Part of a small language model's weights: untied embeddings, 9551 steps.
Each number is 500 + 40 x the weight over its row's rms, rounded and kept within 0 to 999. Layers, rows and columns count from 0. Numbers have three digits each. The size before them is the row's rms in percent of the matrix's.

# layer 2 attention key, 384x192, rms 0.127, rows 350-383, columns 48-95
073:488465451472447543487473508513491468547522587511494506509533439415522507484473533562470481497456481427465510485526464505494498514510450542543542
106:472365541444510495568487570525472481442448515542471531490500433477485492548480482501510513490507517508570445561504470559542494419482471440408517
118:540464510515476536562503484451513537455519508486566477493445569492537486480514484496494476580456497546482505524478472472532529541496536513456521
096:548475617454533479568501503534490584510531468528468432511510505522503492473597472505473511482543464548555476545539521492526481436486579530558524
115:498572487571442434563491470495522527515492533474518495524466559490492510494480575554448544546504519504457538431493492486474446502515491514448550
075:523482579524596560468565530435517420452504569461501470501502512582538495474502510423530499558550449461507477481481511500522516494506492481503493
112:530536500561440508482416477467576543555506485533546527526545531481515493487504483432479492547484497483447434565511495514560452549456522450543468
115:485576546545478457477452496522483507521466491454503517483508491455580533505493522577504533514488537494471521603552539417574516489443565503527499
122:452493409461484563480501532482427562537437510447407512524538479447434423493556527487510441528532498503525517455496436446535512459490514517526385
093:517561582540547515527498496449578447482561536527549480527546454519536554506505497412530444500477505525491549503474491595548469409522458485505500
109:487489515508520469508422500484469522488450524481495398481606495437541497525509484501472436470570556519511551498541510510454466501489529455528498
073:549539504475448495558455568528475494489501567478494422532526446487544456483520520451515546498481445525509483533554484473464473505539531510492570
098:488472548530484520570538403479483476483491463480484571507497492462515513556535498483527495471517511445490483495503514506449422445516492539508528
081:511616543446527580526562484436449493451516458556540503482525473546515518477491475552525484519505505434563533519532474501553499550502498505538445
072:490511489550486563605538481513509496424492442491520502591463566492431502504500511513566529476519545450535470461514492497598496457513520455498438
107:503507394525441502543497473571543501472493514491546458477482543570525562467557497487587470559514536494494497480534497451504521541501500510516551
109:467497565509452519471584535516464484457528532529461463554467464526486556504458484424512538489549412450463488468552398555540491505468537453508548
065:477485542428557505473476594486477476512447565498545472479479466458490529448496565526548468534501500603476536575459496505540451516516523565444550
104:492528484520495515518439539506518562507489512500397540505464463564477542421562497516615467491485484457506464467454523475495437503429499526477547
074:524436458459468497480473511569584525535538508528528499487471540505484513491483478580505475411555516588487549457524471509589488582519517559433486
113:485536503467398481574499478468577494512478527563563426532482491510494487449495397470448572514531494479497517423516452488421554516453439477554507
078:494528538537455529520520411552489504437493464523519459535540479576462535516502497526523499535431500512487496514484539476479461531467467437574498
094:458438533553510497516464570521501485509526464459519480547509489483490488555497505485484497478497493487483500503472561553495482462506464546521511
100:481516527503455526509556445515448448507540507449541543606475432461414493506524502506525525545495605472531503565517544511490476503499562449498470
088:466532586497559488526583485475459467497520432499542497499494545514493540517428517416467506539542494459451518472475481503517547423482477518534427
104:505496544418574469473533514478506499469468515487589433464417536473496476625521529486525496537498510458504531454565466475559533415527502601449484
085:482520540471486440502506514590504436507517544453493406508525538511499465499445531494534550426520501457551486431504509522533483544485510540512532
111:517600466496506503624503445393510492510541536523515487470498550457561442522485503466502544457448539497439506501572516500482484509491499512486498
081:570520446545528515402549438441500470520499501503439433450505530511541495548520530469486492572516502478471453469474511470468491488527526514550505
062:482469509530461522543517476478467543463506486509519518469474383569457486460526526422497502515480506491549492474460477524499470436514547475570491
088:488480488421469518451471543542529472512490540572514437441558562488516420498495509516586474515458472605504483503445543487465467498552531506529549
089:520432539506532478462462482491551477538478581442470447526469498476471494533534496541517504527459468499530448517508531476439490469451543464514488
106:499433535461548488521427516478469522481496558437491559517519524509516484536438558499486541455489471488536533549559501511499593540528540504447470
102:474494421491442461521547509500505530407426473488422483461558474513489522556472481473526478397530488440492538476476500499480548523512578459469537
# layer 2 attention query, 384x192, rms 0.139, rows 351-383, columns 48-95
102:561463484526502510497477491530476573499540561542462473478474549464543455564496553488508498469513524451443579491556497461504493589570526495510451
092:546517543509516521419472462447474550449502457518430532502540503552439452461535509500529494483534504586480450493562502509517380541522508445560554
100:406461446491502481522463473491523533462532525568536514463496503465513507467473444491508532512587456494540466454392494491543499548514478528557501
103:467435473491470508489534497545530487451473554513502555545534489548535540509427427490510456502501530491491435511542486470477520411479531508536515
117:450522473531476502513476491501479481502402419473530481465489497454524502488480463497508540521474439539528503514517514535495551466459516505401469
095:450450459523475526511535423523480544412526558561474586503519525591515465511450500523473505485490509464506544496476436496562480483577423519503502
106:520447527546475524495547518496527596546533483567446556461466462480531520546484432451448459441442473513564482527501517462440536434489503535531502
100:504463509533503536459558519563425454480560473507496487493583519484520529498433504433474502520484467493442449447486521489491486539521508481576507
118:529526472508524487485487493489579553575430489485536458459463495533522462461532495509467489515535531504506478465528550544497561533504484565467524
090:501493499455477510528532423442509456547507508543467505515437522553547443495475486487481540498517458551525470495461454471464565518458443516514505
134:436442493517446518497505431557472503535469550568516549539462485527512571483429530502493552443500452539514561454499539512572507499447448534517502
118:566483518493572527460473487524526506406438439391502543434550458467547469458497453482476456521501488499516485444475645528446543459519455536459482
109:578429474479417538516542460481516526514469500452559568413609519546499531518521486500436510454457537512495478460450506515523536503565453439446512
122:552492523522522500434569457469472456439522534473495403480531467466505561537573533492578501498458562489480493554481503503433472499503559463478541
096:509487527477483449489518513491471564552498443514458512462606478479559542472465517404500529505517497469489504523449512583526519509472545407544519
110:497502503460516508516543430447531479472551449440525575485480495500498496439533516514459485490467441523478537487471474516533536477502477515468459
131:478530416555463482523481545558493515472519521520426494492517430563516519532506522568464493497548425530517515474528516450466480467502451483538488
109:437439500426485453551523480506456477461520526602481538524594481521553470553471505480479523518444459468375530542487509467535460478536534432569509
137:479484409438549496513505523458526555466496604585441466505521475446439518504519532501446499551471456480497491497422484416545469538515411498548523
096:485447529439475527488505568509473522467506469525511549444520457538401468520433511494521411527574477514490506483520499540510563472515545474439528
116:546478512511480465457553510532488517486471437474546486487490529497532510447499489444465520433502499440546421511568550601497495528511557490523497
102:480445506494537450552522475520508506467427545497444522471505562494476494541523504539488541508581504497468470597438576483500476481513512524517505
109:512529508545556554501513530531495503472473400490433574437546477521532490427507534480495486448382408520578484457529576512468526446467486551502550
124:513526495454450515453477493471611480437524480441530509458489538498471447447472472491474442460487538490543489510544485518489491522491530457450517
105:482470452468430533522563539525477548470509510546396483514520469501542505407452459516562461464492438512481488516450449546524489513456536471544537
110:452449500512478535524493449466502525476424543575437501552510457454536553465502462482448465516469455531474482502448541502480554436505511543527516
091:532466522457475466459490497487486450531507469494480502553388503552477515545435480478531498488422581456551440506521493468492564484539523559507487
119:526528476497528464535474509435539501537490506471477476498476453428500500437504483478482516492442495532602555515575502535525531442503540432437490
126:569479519557468449448547409507532510482534411496503586452548506384471435548572498465483508508455478449525481476526531503556520506488548534487473
126:487476468530418539509469539551439523495441474472482533524457477473499479477539528528448508525528458432496514536482511471501502528469504519552456
114:440523518474475569505504511550521517474484512567503417549503491506528499477444477492574556469506451565529509551485558470519449490468525464489495
116:455516556522454501488479494494500514490452517581442431514497442514490545476503520504471491581539471523524472568509457555550531546492490481516474
084:553513540467600467497488482487546539497580497369543461510469444431483476451454459547454541478424498429517458558583548556534490475513489522502434
# layer 2 attention value, 384x192, rms 0.103, rows 320-383, columns 48-95
092:475515528517501505454450465488488513496522475496520417518542549491594451563479453501480453490466434455498526549548532451535498467493604529559522
101:537529418535479490512460505485522532405465511514544518548560475549460584476380480509489528555441564520473445444504556455476476497517551435494504
095:566461610470519515510518520532442498513533442462522548565551485562424509528485519516519547544544567485397560490479535509471576488427481440410453
094:416506489511510450463462510530486529528529485491525464531502500504417499545604468540529510542511445458484505452489471446501531587531532547515455
103:498523545456509530497456483420509588461463517445460524553589472521545496546489462495394497475433477497530468532530532512491506434496498515492473
089:439497447427490458484476478441469552407534510525515487481520493522539483490515441555516578555426476483439409482528479411482482444471508572477523
111:496488496444503544476502527512443478514461467448528450475477433488525502478526512448496548533429403517546479517473522443505430497504483463462466
111:522460525464535435492462473513482564486454487491496615416486564472505500505491486474485513525455409484570481455477508488501471583507528536524472
108:525505463458530439482483508457516541511498485497485486535458523510513512529536483460510625426460488489553441503571503533551529484463540494493553
120:535498495477559482516595494434507559528401566506492466502541496528480561478483477485569462528516518505494521496487508436500467536506486455472534
120:492540510490444508539508507498461506497447502550464494504398540514570480461485507530508541422466514538537499462550522487557593476542437507509494
076:468461576447499515477545544484480493555441467484526484460464415530463549521509492467554475506440522469453448551500516540435522413549441488527446
105:421501563506491528482455571545485582489483454534527487449488412504447525467420543515463454474570618436516502502516523539497475480542495497494506
109:475498539464473552509435482470442457438523557485506515549464525564516477556580494552577529492496553465504615511480496506504515541486565495446469
101:552501577490471461499464482479528533566493496484480496538475511419393542506580481466518562424430431519472529513541483583509496568509527501560511
088:453455456501541501515481538498466499501494488466532507448517552560511461490461495438451499623513495454517509458486489542521514475425476529489493
120:480507541477466463521524500474543504463443499530495494583474470514555486531485445479390431516481513528477519543449521492500540449528497559447484
117:524498622518477566506532486467548490505476473417647476604477443503495487515396517542492581514524492514516512539536486516490491508473488532503472
111:516512398501499468501460536459502503534466488441520523469463506515547439494528522501428500529523533487438483535456578501502491449507474479444555
100:521520516482502501511496515498525488437475502428424497501577475517478511377420483492403518500524551495581568483490531476491444560536489504530496
111:513526484530546519465512519507473499490591486515518518492395513529513456558536480493596475523580451439498529480524479481559463475512515562514490
083:542502485524500557491429560497478454484477547492412436497482476479555521474584523505492426503465449508472540467489465469476519493497535486571457
082:473525592510530518502474460474557510499552509491488453524497458561498489462518411457511472523505479416534464460493521475557490493502523497531437
088:553532491515522468519491520497461486530516553572404446528541486417464532557489512549438575469489474461486530407493541512439488533461456514450463
104:507508538575480531550490530538511506517521498427459495534556500451524484533553479510470479510528481430479523440544508521434501530480521494521569
109:479469499482438499482525521430481476493482566495511447464474463551474480433525479441462505546559503529485439614581448487505472483483508544469534
112:476529532473536500461460495493470527558500489483465527573413550621487523465578434525524527477472520542450438460460474529538488505476521543473529
101:477517554499532535543517522519497495568533486399525465444523462517590411505471515507494508455503411504552488561546501503533541471521466513517467
104:524512525500546477468520452570500504506509517448500470503537474527475408514546488506421462520500502477505429479571468561494600508501517420533570
104:506487535495548499513532426452535521469529509537530404531459554518431424528513468477405493469505496530513518533485513514492505552473497442481566
096:523452533532455443537523474503527542526543440520503506554517528556463512502443571516465492476560554495466501475535435561459500436438530567482553
111:489508508508488450499498520501549526572472465478463515388417480497514484541546471518522460448550547456520499514456528515498597495476507455524456
110:519460558484533501502465479491432458533493426561570456517471506486472529500478544510483547513479565503474513454487490477523488481437530545500438
107:535514516483520535476515494505567499476569444455626481602556514399507534441493411531477439500531481542471538422482482435541551543505511527503528
115:530529474503496473513470494545481494524568407445562565491531451419501441465481528451540521483586488476415518546516482626558528548489491438514429
095:511536524462492552510540488502555418471516502487565528492497483422553466554480511503495543477448522408590552513534477419459447503534565501517511
095:476434514509527556519500494535562476445491515487429556530583491511480489477482566509495509576469525497532490467439482536453576467469522445473528
092:518523467520473466526497479522496454535539479555527434501456501509496565465497507494539523523484521470504438515558504541517542377479500454566533
129:538488537517485564442539484518480508450548525484459501438521516525508448523422580566458471525512503488431464508512492483487474454530451469559495
101:527473453468492494545469495479477486508518565460513485540487645535497460491532544493450528610395450527539490443437493465572516481480507481513520
099:527498454499503460498497453524450508580468557441462528506418576439483565516519528501463529515577437526513583501488506492479484526435488464479485
100:548521536431538523514513427512491498611532497541522481489474487478496504521576483509452556464494492507523496487491462523429492516494459416535411
105:486464570493515523469537474533496453509466515534571616576558513509476514553521542478469377493547499507508505503552546421525495493528554532469494
105:512542507472560476529504554447474600495533482512445426476569445457503549445511546494510523575494600496457484518429525463472580481421486549528563
097:544513438503480500495509489505537519526499484472517522509605485486428496591509462541541458483498483545487476450509484519531479499518424469522495
103:506476442535505496510525467471491513578497545504442552470506434556507568476497482479529600544482466484454464449573509415466509396473567553469446
096:466492548496480533493492535526467477536508516433523476459527528572462546540516582518471498530426462526457579456458509498500550475500495533524478
130:404510474442502563516527497493526508520521519555560537478489524507513536469464560473465451476533433479413393545499540477548534491511498533481509
105:468520405502484538501503527482497521583464515499516524490516587497494537540546546488608526523574531531592498469515398465510470549494429492463505
123:498484531498535493507486518488538515511488513519472440500512490409395550550495534538558504439527452516520526525435497506457579484506476475487497
095:547472451486447464492503471492496493488526444433523483510529495512469558439505478554546501464531509523529450447434391482512481602455467518575522
117:591487525453520516507518485537490450456487470530471484389503510499484452527506490528557420529530463530542510502461528512491484443470472463594552
122:450504504493524522533508501576444502518493581470493576399520513505478549528503506468560551472376484516510506539514494519505503487522473494547534
105:510440508518521467523566485488525499472522531514493460437527490483528406520548536496496541466464449429499563510580539539502517416531442503540468
095:455460513544536536487482506504564504414482484511498501398502515542438479378550499482478560535466584476523464487491492484518469484510529475509535
116:471460408502501571560459474490540394531547550533494479503459537508466483521540448557488495531511527465408523491512582566492484576484455456545491
105:508531514480488529541474418583469503429561466560510511547498445432507489492480466486507462509515412539498468528503548525429482535516535592489494
112:518482545560521484474483558480466531474451534484511407607436575582488538473466468494474495488525400580531533456587520510524515402486465536484502
105:509496451509503530538510538542512473467415515505524523440483491440464538388480542541480584476547551510546481494439472523527534532472435438442479
098:488515511488466562482502500472510504473519608489536476577535579357465506544564499493554584445513567516481516541540508531490485530528583468473596
107:495450588519493511467508499486568476479552538441543462577509511543515427554524443490446461579491436504403500518545452531493535409486581449565527
084:506448494447431486503490535520560519498520425586482491454470511526412478501528504456499498570553577488541496493489523500529496471503486474470528
099:521478572468476557544513487459515563476524505559511489434484490489463459491562482475527416500453505539478473561534508569490531470508510489524512
095:493525553515468485457528540454532556393510528463547464535501522556462481491459479494457560439512453494505431471479462492550536470530487455478512
# layer 2 attention output (transposed), 384x192, rms 0.0884, rows 320-383, columns 48-95
103:537531444518480543449568553445464547471547517483538486469438539499465539449475545505560511468514515461480558491470517503525477501492479500484493
122:497518566416516523545486536520523464438509552573439540470487519471528496513521508572474485416477469490471547507498494517518533438527488515482495
107:470510557510460442493497462551512470517463498522574485482441464485539516511452448515544537494477456541539440501564544430454515463466496435535490
107:563528504461540495504556513530506547400452458510478461446489436541554417526461475503490590510545495555542451550457509474401501461521443483465511
129:467450460486508430488575535494469499499544527469540496487439496575437563537501523566586474497537512494474510431444536515483489510481525490423526
105:518522479557529506526508423483505495512532532474604525594516492472501477451451598486491454453499511474454517450538468523517444516527435526489512
122:486456598529480554495505528562527510472536538509388472581480520522548525506504539517498523510506549475475462476482529516494511433448498545464598
117:548526487482488504480517544459509521483590535452519397549546421537520419536513469565475518410529521473482484485469529458516487453571453469458527
134:446557443495453519465485551499420527484455492431532507538517511514530446483451509446505373544598519518459516471498472568490413573474519493526441
134:425540490490459494491412485484474464484539452507479496539495477537529474533504502502419533435471444437444554479481525543497545446487536568547503
121:506467516523410550512451472492478463560577507492576405474469537520499507508438438456486482586511452486523472487394470502478517542504522466476555
084:480434540568515483541451465512556455497547508502563463556520465465526477475480566533466483499512574445515469508514478502566486479388533499445601
124:452453505561479462451493427508531443489506453437510534542549533437513510538570467514457526476445460524523497511491486511499570518457569521434487
131:475587494517480500502534463527493508469522453489549486427532504478537478409434483466518490488541317533512439431534562575519461435514520471527532
108:553500436527579601503499544509492479447531513499552487484544429520529453478440504505455537514547593477540469499499495472482510498486473508461563
095:475562507492441445540542433476573480478434427511493488562440442522502488506519493544526499456534522467523469542565560448532547519564479498477454
131:469492542481568500516557514495511503483493532540498425495471471458537493516511431478556583449493509458537465567526471497518509478516530467519500
138:477527508463569455506511514531493466515523496515453587463559506467439515515544511462453464455482490499558497432523481548585489460496536478564524
138:502397532477452516481512470540467543485436510475472473498548478459425523516557527448543466470513493518523452463441506526542473484542540564524489
112:478485467571433519540439518518498460581484537529485531501516475486461475523537442497491524493514516494461504484463500489473496435482492526489505
136:556508416452518510475538479517504541449416458531483490512527563500507423476467537479497478489467564494475425473578532537484431577471491515495524
108:477382484478512473519538472528485530572506478504494443385530540550433495447487460439520549498491484529546528497456536456513499474494536534457475
084:526517493516534532561460509487464523462487482517431539501475474460471482552437527518476459463535542469495472511510489501481521491489544571463502
080:527501545482509510469421530497514523488476426442461480581535506592565480497466544403505466514533592556553514559509434462455544537474474517557560
122:465543488435433456507510439474483519543387445414442478533450483551467516553516509466447494548529505502499516417518478542480511516497440496434471
137:487520543507527482512527497539473456432482503502446559539461586506563526509542512474506400573496501454465505462517520565481479544481557491458464
141:538509510524402543555564522584523466417491485514436460405458474481503526571468491539517490515444503473470486473547527484455531512501537517520470
122:563489446531501472503457477446526547517549509537485482519457556503417479496488520480531453598525573488594487415470485454618412533450494532508554
127:499458493507526410495494535498488484531548461502590497527408460521503478557442512507568583516562587468479496514509572418496517513478487556523483
119:491519550439499474504505541501470424533531496470478552609525494537576518493485505492554488546435538462480509478517501472491567534546514557527498
114:520544433461486486449476480400503520514446486470460522486501529491496542549549475528514468544379458478495493569525499488464561566463507496558428
125:503492491437475481489534504498440472522473516478541529550439503467466535494479559436517528560451476500485466457484479463477469486489455611548633
129:519574511536547490507513438470486528530501502505518452498511550493478483499455519575487479513537471537556490580553544473462467534501503485489507
132:458503515456566485537549468495460522531440481506442643493496542523484513512462504536489585529484511519443495467429504540393500464517456517474440
129:463473502468463463549569455509486555519431492499441520468491506561452491486553520629480536496501527573550437453511502439504477441491541481444542
112:478517544499547545541529569466515528515558485477455518522508550538477526442561534532440464481601515521507474481558517594585458466504454481467444
121:435517460463477413545490472432506483525448428516626476471427442522500492491507427504516512499504515483502462536561514438498539523500439470461382
102:530496505462504570440439505519466534488460475522415531494479530486437527547493505475511421466506487463482503505522515521521482531457505503499460
114:490512558406482362534483465455486483550538502525471506411433548564434516506540516480510546493457490562551553489477490525567550464552448501479511
112:512577534489506577510496506454537473509551475566467552532565488501509452443485467513576460478566526477494513555474510530525503496575478546482475
107:468523532492505532515526607517508417433436450520457538480463497564467498517486470417498512484445570510412500467434527486493461484537524543532553
124:456514544548508542566517519516516487464551470516461531511463509488493504490413559517482472520509516536543509519547495530520510495528521431499560
118:506531490479501445476477569429539502509563510524431442439461519519484479576445482501491587474473431520515546517420497454489509543509479510461447
125:428460544488476466431520423554441498508443477503578526523429511557504538537478501456569508459499434506533550510559482506447560516520552488447491
111:511494461432546507457445456542493569488500488506568476487448498495548509509442562550472485509524551477565532498486555501418501555533460404509538
120:531511447526560498507437499516560513473518523518536480519541528501472490505506492466444433415538565532504555570536538464557514513523503536496502
116:540539465490500498466463475506517551498522472497530477515421539452522503435459477483481534486510517524552486492563497416550508464456507571523531
120:531530480523524383477458529492496522500492483531434496529511487515506465489491446496586547529521436551504474466472468503538473560546483520466409
117:423468549510388477495524468555502499412501451476529449500482461604435468506452452555539484523466481446506467576531550485480515483491544439480511
158:434536459580535464520518509582498396528465511535559541502489447507621495440428441393534544554444571440557479516517483481510526492504470515488511
124:523534474515522475480490491571447560528436461453475523548518519510455456505473468466480506511415549492503494473513521492457476436499530533500537
121:472560439554425517543391460410514512611550475473586571497480452507455519502538537458524531467473533455470518511539504494502553566491474506479434
134:555500486547492497520465496443504538487488442459502424544498547461460423478482502572520557506615512490560532501514521527563531498533543493456455
126:549573518512453524480407523428510479468585532471524451482497521522450487542507584515574476506597525544573545601486509498534478518502484504495501
111:530476527491449496482468572537522517511523459467500509528453515462495542468478494511506426467521459517475522487531553455541451483421493547589406
144:557468564458542405504514523517533506451490419505539500478502453464496571448486500417524553489535478552512450498487460439522514479472495488494580
120:502467489534479553450504490429493460516459555446465578466559534537531494506533532545444538525535507465548490446426450508460548444457570416454601
126:488498481523529550576590367504453514530477511463501506445543470462482466480519474508555479506520612427468453484459498560475514517534525502490467
107:479527497492535514553421397552505431558473458535579480551584552547510391501512443491453489469456582430490541468479539507522521452543547493483506
129:482473499489574522432492526550513514460414452473531461470490485544593497427450535420506477537584486507514454421545529496566459473452478494490498
132:544525392449521533496569575482507498483476531488461515472508530414448494469496516562541536458511539483485457432566545519498499569523457537468435
095:480523547509509485483486463482499501481464492459472505532485467448538479539488534530501438425422487527607444550559496501520498463535480530581526
121:495520526503464452487574454430507473487545495458541454500489499495542526530478500462509544467554463484575534545422500422551523509444496471405529
108:514511499477515560516414487487505396535498520472485539479499514519487532485453511486449491523515549471518551458486519481469494473468540614564489
# layer 2 MLP up, 576x192, rms 0.159, rows 0-43, columns 48-95
122:489509522421490543510457417494540534529519455496486529532528526431499448506555498510445482550506487498514526465506459445500564547487519448529513
080:463495477506512537474424476478450480477604514485511533517468469516526446525471486446422488452515438477474448587605462518519538495489501499557506
118:448507565538495515531592489535421474492456498494490459507474506452495420507472459514570478464500486488508521498455503488546490511481520503498521
095:550501513497626499461489538505467490483527548486435485465471587487466521475474576534517452528536495422554471453488530501467502435559484506527503
098:548566460505472529593497511472514488493504514459488488492379468469515524427469492452552519542574473505491565443467494510449512520486450498412544
090:562522473497569478510500536412556511509552556575484458505523538478512552473529604514500435456471442464498557514467499474462517533537543448485545
098:501488554470469573536464556481488585472493511505568553484454481513528568483478515536497517460507513528435457554548535450530501458455517523528450
104:550474475446468488452463462499494461492479478466459478549497468461473419494526475509511407536641537515517461498450476546516479633515516417427539
093:480472437547501534523524501472548490587496503485436470535516481420516508550506455531459514509445482461449516452523492513519410555456532532493468
108:478522452572493456520502466504446489515505553524447550527467515500440524463531481543523528516517526498518488487447493488563464550449518474587488
094:442485505516430516528552486519500550482489523538472431453505385515487501546515469549470546471456591499463460521496515501556481518525566469436457
129:453483529570508576526563451553551501527486499494438452540505471458543461539554400496498474526508496463447458415507513530522501464536506427500435
098:487480498465468512527513439470501513492414474503442481519561532487521510511461502546480574513467484579457517463525498509499502515503454483536440
102:543439502509463471570499500485445483447439420569493427509475527510540428454447518455518461571561564559475480514536535480433532534459509511467418
109:511531520569605552432538479476483479461496466477488517567543528508600471499490502529540542420503451490498443517524460573492483428555426422405461
087:508477459429466472521530502556488475575564425578519515441482421474513542482522486471519512583489433503403511498454416429534512465436479517532538
109:532406478486468513615591523496583510489499473463542497433559518458506481514394449576499568571465548527497416487544552513509549544543460484530484
089:522494481424447492519556535486569552457494457492487461555516425542482599489462529491546471477514478517456443454479452578491498462544427560553513
093:508456564453499460548557488499490455526496498466612467431461531476461570487558512487568541522570506483481517493515442505495489475434489503510524
099:517536581483407520534473449501477514524530452478502522451551531529507533535485489524501492521530521488517480497485490449495527482530447555557533
097:569459504525547481556506479479502455510456548434498492494562503486484523474453522473521488457513561496481495553505496490472508503523453521497531
099:515585514503576508538504450479444545468500521441497493506464538493445492511523534506493488499507513450523579500451474416423511454457556548513485
094:437524550557589454459519458453487484499505503560468523520515528441476446530513484571527529565492456538456506466503477532474471474465499508528529
097:459642548436519530493509422480492490513476501564478524407517550485547528522569504478465480469505508567505514496552488597530482474469456439557523
099:468492534547491495478575499506570525510519475443575483477424497446492494567520552510491523513507450496510463513451460491485521409526537559530562
091:493442502480446484498593488516514431472450496492548430514523510529505408557507518532428569504512544426493535499477455543456470566455521539533499
103:526511543489447482509436461445485498501451548568493524585538500572499455573555509515488547523527499487465461445496442496548504472464517458494521
108:599533621517574482558495496500524451400497537491542451534423566501510596526503429493527513425503517460523456510475509531533496487513584506493462
095:509463532476504512495623531452536483479509445517496476442452526425498561465462532475529497512489493521463539529494460560384478463514534496537509
085:555515544525503537516578519519475578423510502416471543514531496498461499510503526552507408501508464494545508523449516560460526462461511446494534
129:513443513548467522490468526468432482525454507426538524497544487601529505499467561490543503493487483497517506496534495474515548536485481547512413
090:470529527506507462512462473518502493474502408508461366425521510529482509499507489470528454450591484498474510481513480532550564563540580483438381
103:475547520449506526501487462509494452501464502515520448484497468515490493526442517521466534563515517356588448442479530552511517576588509508435491
116:502467496459531530560436499481516487499514530502522456520454464546568563470500468507526521534526519534514474471505533558520498464518495552561443
104:524570515471506494525503517491535528499515437502488470471498450506505543501522447508482551415544475517503480537509434454494539397489555452560498
097:514509586430442548533522475515534446566525505517537588482506447492526530479507470518531455462540484565466469474495489492469527495517517546502487
104:498500533527553511528538556501499491510549503504549516487545493481518518666493439410509569503555522505521473447450529469530546493492425563496517
101:496480554538540594494511556473530500512541510495491463527541513483522502417538428487417510470526444479438476531494497476447489520534520443559466
100:483506553437503415449466532460521523431563483502474525460416491575421498484479494500608518586506491564486523470525482528542481508482460491527485
103:464526488566409467488508543510507507543479459550479432554554515528524494452557451588591531524596494497462452523495512532467551513462478498467454
088:520570513588480455515518556541527517471483482443449532393491518503501419566506510479439497530440530480442438513530497559546523552458532539449580
101:490455471424419513528499519492490499522499425512424593528499542469511478532508511514532463562480496531434571535501495502457421467498439462513466
102:481543422546443503534547443546502511530525527421443571480478470509488523558485544506510555479464452545454517556426435462499509484438520488530512
093:524496474440527509479602465476485511495528514518565528484531519414552544581497504464536555528494418522523515487443526512496539422443394558486510
# layer 2 MLP down (transposed), 576x192, rms 0.048, rows 0-42, columns 48-95
130:500498533473525501444511537496618499536476531558505474421492499441452556506500548560468471484527445487486470488483495531478553554526526474449494
083:539515531424510522487499469456577485448477542441539455546480520503422513536532529485566521460534486453490540492529447446506506455462432472487496
121:489531524496529553427447554532496461495555541493578455441514528457441491546533503467589516480462547417528540484561344563550514499470466498533458
093:498468478519470512519569493446504573534502525524510531473502526519487463543423418481540617487501503571415523508523468391581496559464501567506445
092:475569404459537462538481457518567455496520453502524432498472502553483498509517497520460434553573492518544514443450498480509480525542465499433505
091:522533512488543434524523441479524563452443518535506438482508474522462487470464517453563493499470545471523488524543556484482544580567495436505523
098:416479494455499421483499457544416473473489432530514472541430461460527489466544499468480533518484496536520509465469499539491502512526517478409484
094:537485478505518501457496470507514498518549438479465453511514494473494495437500552469445423460553515540559464523514464527486508544474460456521575
080:500487521524418526518442518457515473421507469493529534468506536521510481495483497536453468472548489452522502487505477507457471463460449460535538
104:513494531519487444475516515550447530561454543476433539523546465528554509588511500544528502510543455485628487496503475524484447483536514485524532
094:556477549506551531497500482553492382467563449458491558487385492526435526435490511447544548509493513499456508530526509522504455480515531471493493
134:432539507516534468527483498452571505428537542482456484509452520508505486482521540544493444551466427459519433500430509550531486542517533493448462
100:445521405466505410506531499565503555490427527544447484501499544521458459535429507503498504492442474570538533476469593576421531551497508464525528
102:460477530514451510456442533485476564493538459503494391540510557512418559480480536472495529468536513553491513454512485471464514503472455513528429
099:516536498508511505559558505480493524496487544486462478561486516547542455494483547521462560431494461384508472516434412474546481442509502408488553
102:533453524503532463471480460505516493527585450441485469501520533545495490467489524433511473527543483570559489523554479449494555522478475511503477
103:502454423547428494471493541520521448443524559497531514517504483507526535570530476447524456527461540438470521560547486495515452523560452489475548
094:491527545522453500468522495507573474445465503539522501479460494512595492488510547496528471592513500451539562521465470604552484449586572559521512
096:468477496436526429513493500489508503477514537471495451551466495514565475454509396514530482538523436556498476462529551455578528493555475484507477
096:437521460503489511564501494549492518475454505493498483457493495494543523476518548446547455524539449552519522477523563561488543498508483544464505
089:505469490498487509483511557542485475499560461490537515465496542441497549530488498524480529462529455464524492467487541497438516553476522475599431
106:539436443483531431473551521475503496505450468501492475456543475446475540492523489472526564444489553511557509456527599479583468521458476532467519
089:450510458518528437535457483422488438450501549424484465468500542475489512498478490449568502543512536497516450523520520514477504557557508540617497
094:490563498460478494488553446508494509519475537501546543480429479481504523452441515488456462546455510440526502531475516527498426525431452472522463
111:510519487504507486507472504511505521507480532447470526531540499506441571445465550565522513486516594524527500507516563434502532539507530472536526
093:454478434525515461512495516477532480498517473487558510447451546561537440586577484555415528519509521482483515423473522532532481505481469561410556
106:501512540505468412539461463489491466459557417479493539500561479425461562484466545440504592565473516506448514504505514473500411487489507508472503
099:494518526491510509504501483561556556454454528489471549582447450462556529553507440484492492488509495411552532481528485461563516489566522543455533
082:467466521514582531504569537451538533502550488461508522454382488441510557489478533488554490498490582535497502543532551540527518461504472442497495
092:483549483557539498476455552514518520475492545536552482522506481497511554468486497450576564497522490548500454495469476547461499530513494490480508
131:482479457511540483429516462448502493451418491444469569509537500514459494478455623546472440493518495563548532461514491444491508442490498584518392
084:486467504502531585472449470515508561521527489486591487459477492448458536494477551481483445480540497505533470531512488494520490560443511501518536
098:411503537477506483423510461450420497503547444500513492535573463446452517473533503469498485480565506413542504527506386464524427505515526490512499
110:515485449586419474471511472513527507460492496469523508452501456496487507476548531496448510458515473477505410555562538554508560535526431530493542
101:534515403492542495529420536448467487382526483523508448557444543467507412439525554470478480434533481465508527539461451483506515519552500472525514
096:499503528491535488523432491446475511584516460508482530493483505502500454481531552523453481470498493414429426532472479528552468469510530461432497
097:479458500511458494558540434484482495484457442534473522425483515481440603522418549526493499419529494488526509458570526507488447575465544446493514
108:513493497462499516503568481526473586494476525427483398477527464531420488572469525543440511509542494517446428500502511497498490541508441545525496
091:453534468470465564446435482542443487596505448537548499467524516443468477501497491446568500549504503506468453460494456545471489479522422551512460
091:602556496540447468475517605521555530539504457525419376565541545462560528477525407553562562483544536512545472544528483567552541555539483454458452
088:487468472568508466513469568531494538446539453452499482504468507481497556483465522546420497550466517562515400490466510520524489501463459534459430
096:462517538506468477518519492547527471599477509503471490530468502459529505459529500500525493495526471465543537528465417535505569399527502513411480
094:491487473550442587481519442449474512495455547474452418473513455457520459543462541608483539544462509509561476496529476546451559466543580496493494